{
  "n_layer": 13,
  "d_model": 128,
  "n_head": 4,
  "n_kv_head": 1,
  "head_dim": 32,
  "d_mlp": 512,
  "vocab_size": 2048,
  "activation": "quick_gelu",
  "norm": "rmsnorm",
  "norm_place": "pre",
  "norm_eps": 1e-06,
  "positions": "rope",
  "rope_base": 500000.0,
  "rope_fraction": 1.0,
  "qk_norm": false,
  "attn_scale": 0.177,
  "bias": "qkv",
  "tie_embeddings": true,
  "parallel_block": false,
  "init": "normal",
  "init_std_qkv": 0.0442,
  "init_std_o": 0.0,
  "init_std_up": 0.0442,
  "init_std_down": 0.0,
  "optimizer": "soap_variant",
  "lr": 0.00543,
  "beta1": 0.95,
  "beta2": 0.95,
  "weight_decay": 0.04,
  "lr_head": 0.00809,
  "grad_clip": 1.0,
  "warmup_steps": 200,
  "schedule": "wsd",
  "decay_fraction": 0.414,
  "decay_shape": "exp",
  "final_lr_fraction": 0.0,
  "batch_tokens": 32768,
  "seq_len": 128,
  "doc_mask": true,
  "train_tokens": 183900000,
  "steps": 5613,
  "dataset": "wikipedia_en"
}
Each number is 500 + 50 x the weight over its row's rms, rounded and kept within 0 to 999. Layers, rows and columns count from 0. Numbers have three digits each. The size before them is the row's rms in percent of the matrix's.

# layer 2 MLP down, 128x512, rms 0.242, rows 73-123, columns 0-127
104:496615493429619400516532448483495482482493476522377491520512509540504464578467502481443545547469517514451548507528554422572543473479547602555517556398486542551569494476501501507464484532591423546613560577533444527443552561531499414549602540416489477391502513444432428595468557478513497411557482502523526488603588433428506512472435522533446430505507551467446630527481437492486525491479
101:471528600530457563582470481502462467551536468519594536524512493577497479503565480622561468533531534533530437476490513521497494532465454460540645540423497500500476455542454484516553528507505517502517512530459387510539428456516533535497573591460472502477590474568554456466422523470434533300500501507443475459492522615450448556402576480391508612429623473490437514445581506489596448482563
100:470540471478567493538532448429510520522524474364416529461447443555437478551440522497465534507470409402425538473494499524481460507475489523389555478487495468569536540538508430605458465518457529455457529478576504476437453521427452530476471545420413438507506446421517440481551564485553545543595527390447467475403478468530454451495520488544543489506476464435475514473486514594453512480387
099:534477498556506581447512440410430511464494511452574479493516457485439501432496488454465531465486527504448483431443534510526530451503533473545500522458535413539473530546480389480469494496498560497500539500455458503493518540465498458492443482560597547440427494468536446538476435444479471530588417510421534473442457518542526404536482599466491473514448441534384540533564498534548533523499
106:517563540441399562503424569548465463498461517488500521615576434486454480499508520536599484462491416493472502474429514471624525536515468450541549492484498525459491529425413503484451501512527470507526465466434439446480486517538512539449560458470484538605611500495504483488527452498483507442498506537470582468510423568408420483514450437482514589627456415570553434500452543455617429441559
106:513591493499480575412498499589475591535496549472411522541475500509485515550598578514498402529568396507483534475528539503403480455459538454464475543316441517494486416507525456545523582505526481598487602509548524459477548463414544541510606566434433454472487468546461451484480501474542514572499460568497552467526527559525482517564490448534526539566456459505468519450449404545529444465466
103:594548647532452556519568470522564532413444380582532530496512498508511472469558502511487508478526539445517469512521476558496446479656544445531509471490515385532601521514443486458521427528396416549498512475517448386483519511492426509538530462467471381449478588452368468522512515392431434572495560539507520579515562419561436498538403602522545546510476464531390483524515542463522527530452
098:445512425485542470559518504502551489608493441544447557471465544631529508460495486434459491511434683545442486438537466462555529486539515400490466498437528486537540492546431514498455453547553532464541469477508495429580447453452521558550479516483373545455431420547515487595499553451462496485441520471401475463510506499548389399503498560540434582437539507516478522577399501477564512501506
096:515486496593484470517537531517518532543503398515553476473480646420564547582401485471504461498458437604512536548519568503590473504416495422461533442529552628494473452387483532413526558594622460459580506561483537448590438530443561550526470408443461474468423401570485506452450536597425465431514514513560514563474513540473591395513500525465526516456500496514518577420483494533405440509467
087:521473504419578478418530480609498501511503569422484481531522503507507541549490447462482433541540487431390540521475498474559602448458411540442448574566523543564447557472503498455419476474488480411574538659594517485494546468561521525539488514522540528440427402521554528510558593427477464419575514439538515455473532487437464526469483459518586471516411613493442544524562515530544483514523
089:483545509512588431419492493482425613471433515554530460447443573546543510527512629523428394519454567523519469611538536568436525384501410528541495476578546529465466509458482533495492537530434600513464473514467525435490539490422587616434402521674447516435527604562557506579514439608496447477430558496555537502527406449494643410477561489543410517472506583546526468517452493516443567399467
107:575540523493558461526470416509510459497574483495588411437390462436519518467517514506548440500526462367475469501506530449482538398502401498417519404435477471599493457535485480562519421490522525580622518478565414526420446495432513515424523484465508396487428432415436558564466463518503458482544536520520440464507533551475531504464551471541574410526550534527463471503462484495497527560497
100:483549529522481456515466452538520487473619537474529504587475590510526449586457467426554559523535451482479572510593538453556539574462465470584544530484502564588481560538464410486425502565465566527528456517554437463399491563479553571491629546502524523498446619482529662521400348472555509558544469455498502522498487572407397527479483434459555555425489501530571489380524502484547470545481
098:546471489514511456538494491522520432517483513477481517506486522515523500454568534473446505465448521533502579447570500560468410467437475590598532487493526481510557503465587516472472500511496511482454482485475525501539460529358330490464442441442553484481525503542455554556621620447521445563391484407424539526484464445579503555527465487526468482421580528398583516548506606526487593482505
104:468525409460585567577495503573500478526553555500455528538485486480487428416516505434492519432434507484520414480432451566568446542521503486560443521481549552547397519502489447481507532386401411502429470586527454476490491557505440444527481503400438434488519537460337499499582453482434531488527525392535431539491525490548471569514483488367561504542483502452570496500436565506523485454488
099:630445557469522555558512499455501556536528489554516493539534521513577464579504494425433492550574527478494513502545537518553461576436473536478511466506397519486573518433574515527461618412456507453503448532546561590557507540622505480579537450486489502540407582419544518572523460523449542456420501407567455558479500517530485432459513485413556524525503487470441447443494569450546446595537
100:428517496466518530448397410446540477494491590540542477417484415463578532529509518478452373468521484441541498458464468431509547458468457515518495484516543543559465444520496520465476481463442462490546548579504488649490404484478426465483681557524543541444571508459535432541465543471460558413564509475457473479593535541523450482469507508365483497561462583562498570419411407442525488546482
100:523534455543403426506555592590537513579499486454437579516497558418508577543514543416488491529516450489483574612458561522498530470569484367571492537544517485553509507426583528503548459561454535510535516457512452470413435563483531495514547489520464379616504608616542513421543511564454454531592484475534590443470494513543488470497541550452488515398403570560560565524496586502458459469482
102:437483424528512427496496500464512448447535493540476474537506402459432530493464414509537577556502580484519505455440542537501451470507436452511449511477481455553467461463509498530559549500583407465480497485505553461582595442473493508571531473495535522442482545560508433513499623615583472477416512510580502549505560553585455494561455509515471480534536445562587434471530609495446532449523
099:506543481479419505451457420552482532507518430426448559506384491520432557530537543445439473543435450493476431451501567501415441507452470491461461506540535437387516514537521455609466421521466569536526495505469505584486463459604465523517488486463463460537476397456482472486553368449466486474446456469544510549408526536504494542406652477535501507502513519486437494487481490471520476411492
110:535561535516471483511520570482455529561461570485479529594511544379518624440509495487479470499449470493478506491467495495473474532456505572513468466453470503506544467504410514478499509543448423554571500454460462489521533472461538538550549570538516477591432525558465459507459555528481381535644397402494547540492543539433474430509437506443486471503462513509476564474490422516506499536531
096:490378530505315512495481525475522490511474490496523426472479534546545379516510415455564553495501517445501487498603434531447503465432520410524422465474428507461486480446513427558499553523528528560405446520538517461547453427415478572488490394545469479540529451395476572534503488435440574524399583481444566425455443451541553562481418553440479608463432393475532455552530469535523492487439
102:563508492452400487473566485525454455508530564496477524545465428540511535542553535578508468528571518506520422503529541538547410536542475525482529516456463512478504417402435545517472453496446503520509533500551612443550436471498441600455479534514501489507470496567550471491524511541529482519425451515502604391526468455545483459540499592467543574503440441469477508468462479568499526597460
099:534484424501394370437462444483580496479539384432580510511487546563569530396482535431467435459542482482437448460443607497549561485545465434544455507481467486518451543497505492491575548476466557523557427480444551507618474547463531440450431602472467487392474423497495474505444573523435338499430372495559549442466502463533420549494443541553561533423533567479497476510435504535518492515584
095:460561492496530510555536471479431586520611402518597503518509515473424463482553482571571433499514452439454442480465435473514484595479437492529526436529523544475482504518434460476510480507517537473524542540511474534539485447486509553602581553478423622504559481411495472562579496575582571479457395469426572491534535581470494417513468501580496382488497559488504518503475461538528570538562
107:447487532488454451367465427434519560516576577445419537590462395401553480483446542444514511435447424429528440425508498534506529520450484547608506485527487484474471461525421435470498446468479536471480486559396491507561504448561492507424527567578452550496472463462531534529480540584528513527525512478424572531562456443472428484438520501466543508466486439497517561434483524525528448545558
106:494436588555493467458407561560567582506483436553549453432540429553592463573505480493524477511486583511467442589405492551447473542573576522426514447362473544464517466419590503522500531458501521516555432472489526557488478552531489466436615400504485504503505529521470487553480576482438484499523513483461449499496475431534496534497435573457550478409624481533541550586551475461347533553467
097:527566498468578537495512482450439472476501398513453513498499399561443492470446477413480451539487471425561528477553531618413517492483546565480372493518462508451572405517530540488386468520526499539549507490528596491427495538556506531519455489382500459467610471512436487578577526526481498482574493424552494568591482470617499498474448520464543388473455501530521534458553518373349513527451
094:563486496472555558548501517506522478506474441377495399590510501554449417517443480579571577514529498495507512508472524599516542551480599517481523512504486499454506543455484561449546463522497485482488523534542433479542528498583568431544614432459400484442565545509517531605482550487480357539565574445494581567616504604489443491605457481554528443426520489470521551587619556461520439503543
097:512493538499456502522474528535449615478499550505446519397461505502422511491503539495411532465493432521501416416450451530509464477550541485511375504549484549574545427536560440510486413489451540494510507592507586431468421498424576400369512497526504513530545447517487527504441489554497510438465467431550432499537435477567538519444398464594520452442462530534520489502455474450524461492463
102:433519522556441398447572437446465569501511517587571416507522474479555507441495630503567593563498566515511528511536576515519470437429463590546526568494520458554511469362542575529565448578565617483497506582345521627595547509427511511477466536492521451480388546492546558522505461473522440431429482497484516511580588591481458415526476458451489602508422556521538498494516398548587508530543
104:478437483477550566454518507443553525478515461522344483503490615538458481561509520514473424533452536450566570535439519524439580486519492551462435657530453494497474463505510525534454465417526515494372533557570577614502550526438428437571488578559498538446463391536535510493600516487462551433545497505567473484482521503398565601358458362431467510516497457482501458460569469532477506531489
102:538446562426369461546461484513523488432480391560559472551488576500538582524542459444590519508446524557471495489508451495526489454495419551537550547467549490492535618490432539552388493534533468620503533447486492406533512447461510469486479654504410464502487377526469418551545505522434465503516501465381563421451514472500496497431397485526496485496556514433489445515508490523502505500544
102:518398502523601537451430503497505465533451435492574525468451465523549414524520455578428462493469503569447497491466415514524515518433487531456469532563471493494393568518518513470423582539502432491475542536417523601441486584595468354414518497518436484503459517486456493501480562504510416463562569489533536501554544489484509453503478436499533484496487521501498485450493517466552551478487
100:442478457538401484480486558491551445448435558486573402537494565440474494503384414544502551537476605417499493511444472511448481432553497485511619557372483505442483466552505424519454529436549471437498482529483456500469527494427455519468455516538472449540503525551533425517568551595420515477547577530424490525494499422479413464481493427444476454527477513493539480463479416553520530540504
096:503472441545567490513568530465429480509560529652460554552590472439520589504508437513527497583481614566461576517444529502452554489553472486522462410486522525517476488415584443462501457465505538515598502532490416507570569464492535468588595456552495544434460538494452462531535456472520502395583471460467454567417574549566550575445590505513525534491441502518468470512497514477575574451466
101:506528491472466562491530513408492378519490589467549538391514407549495523451524531451519503509498508559517477447476512485500432402460467394428429466438511527436513532496517510516503542433557497603563471498400504522543548475546489518505676449514514551509510486499535561466439544439509560539413470551558465490528524412530607494537522607569473513527495520542586476502454524574519494483493
099:570522498462501379560542541372500443565548397570528499466473431502633509584509548441469404553446502505620523559449445478509527519615585472470511482533490538456433525572460508519481527491532513551429481423548603504518525532450532559523480488652447529442422513563544604511529468556543582430410457467550513516564534462493530420507466490493485479413515467500497455409508419444530530522530
098:519534518497518485574465519526561410554417464549561506492489588575498556519540496540490583501562571515464424505514559531418428454489523475456527536556519459493470498392533474545517445499491499513451445420484618544533571535567534439529467515397550356431575536467490509538535471545533522503499477530569507457493476541528434554565532475531506539454539478430532547527441548517457481446558
108:464486522533456499462541461552469503544536455550513548468493468516546498514560469548461541493513542472405513552431458547496491523601490390431528435539614437468516524474497440437591580530414508408518516431612586432544560442564499436567531485540479545570488466531538471411421505497546429536503496560485484552601437456473509465484490562476505438528405512544533549477418520525482479480539
098:482458453537445477592474504492536434451555544459469494399507445480575494523428485516512502532525513539515502411485516578570570436506443549471480552482487456530599553538453480379526504537484523555499576482377440470569479562523427543468483605415573422505463509452473574405514508565426506551442518467505430449487489515520548399498488516528493534552478435537554463507514521513461401451507
100:488477507488457556507486433586530497540552512519478479508527467441490555551526443439561477520398513570493568512502482509560518436485383555481461466556538507515474537623480463476610424533408527438499491505503548449545522461542490428476404580481425535439477493491524461586502433506467502478478559466444487482451534556522535583454508511496432499472499393594469486512535465563510400486436
098:460493471479498541598450514501446501483393467504451479546494466419447487456520552517567455502545527484552503498589415589420490585506485472484543404509465502530509432500562496558534462465483463481582492535515516452533515495485513516489606461451580530488451532449530546466510582514554518530474641516542496493536560525521594396562523583612400509482476487542496498453470372544498484595590
105:432421532516549617602509451490592480424448550520577542567488507552562525482376403500453575478555485531599446502473438514508518489531506505534474591521500481530430617559530470410492547506526539445565419578455482458431566561487496414460441477545449507474577570452518459538549537420507507523471502565492530507447572584496473585474490515447469471543532546441471459469461491389549417514469
096:536478464502553393484507470542589561468506516457521469464487549545498487492490508480502426531532516536417460473612522498557500413540491459480551500487516590483522454460488467541562454457526411574486533500476530465463520450512510533417497460611517522432519456456412550480474416562497362515516442427460564492533512438517498521473602506491450480433442430475436521463490442522528437406509
099:486499464534552410572517419523524501475484469458516687521450528549599528618521466543602524459560530484451414494503428539576533502474489569482495536541481603529458470477572496519518520522457554486486651563534545453439532520464529469476489517505461475539527564489477384569528529473502479610496424401573517544635532490576551545485470562561499477517486594539461566546476475601510505430490
097:484600573480484510422505548484483414500481526469416563498545577541456493565573505531516466477531507502566514594474444474451488513544545501493571448477492475503552466472384556589518623486403484543584453349496482523489552491458491545554539463455430408520461544573504479416501489436445489518533454501457439563501568485562461607561497570485486455530485436467474571562506489550518495501542
094:470525475445450455436500486570420437421441455439584437531634480474509490551527556514448548542559506475513482418471509505469496467470577453446506542486490425476564547522464468488552495563512490483492603495425476510495402460544488506520513448463575530619518504430495452508465528535575506531485510580527466439541571460534488408553495483506357475515462402546504516529430434521491509537396
103:455513431455564477535478466497562504442535599544533493526520528502415407647420544537500582549491521538442536534559512436437496588479397527489439553500520533441466399505559427590544437538582583562455550554499478535523523503450532445554483437555496419482519506475526482528490514512499472586449502460452490566396504513533459487535478455540464464453486512406559511436506485534542541498501
103:522460568494473481504447556484526422489534565542485517538433479533507524571490431541573526480441513527528461482474549529542519474500465564559497491495583541513454419498482588496414515569511469503547526492423491517529395508426619487481493556462531507513517598455578454443541485453572447575526447523508500509460500540480588466495507518476381498441458459501456553557489458466553512559432
102:535534388551503438442604474486566387494569475452517596596489511435494543459491662462500503560524514461480555549514427502578552498494570500483471471502605451492468424586509446514524491521487410516510519490518543467491530612463559470540441569502528429442591517442468413410573485469474493468485407553560477451475569507525496459575483537533417474576492338449465527586541500505496584512442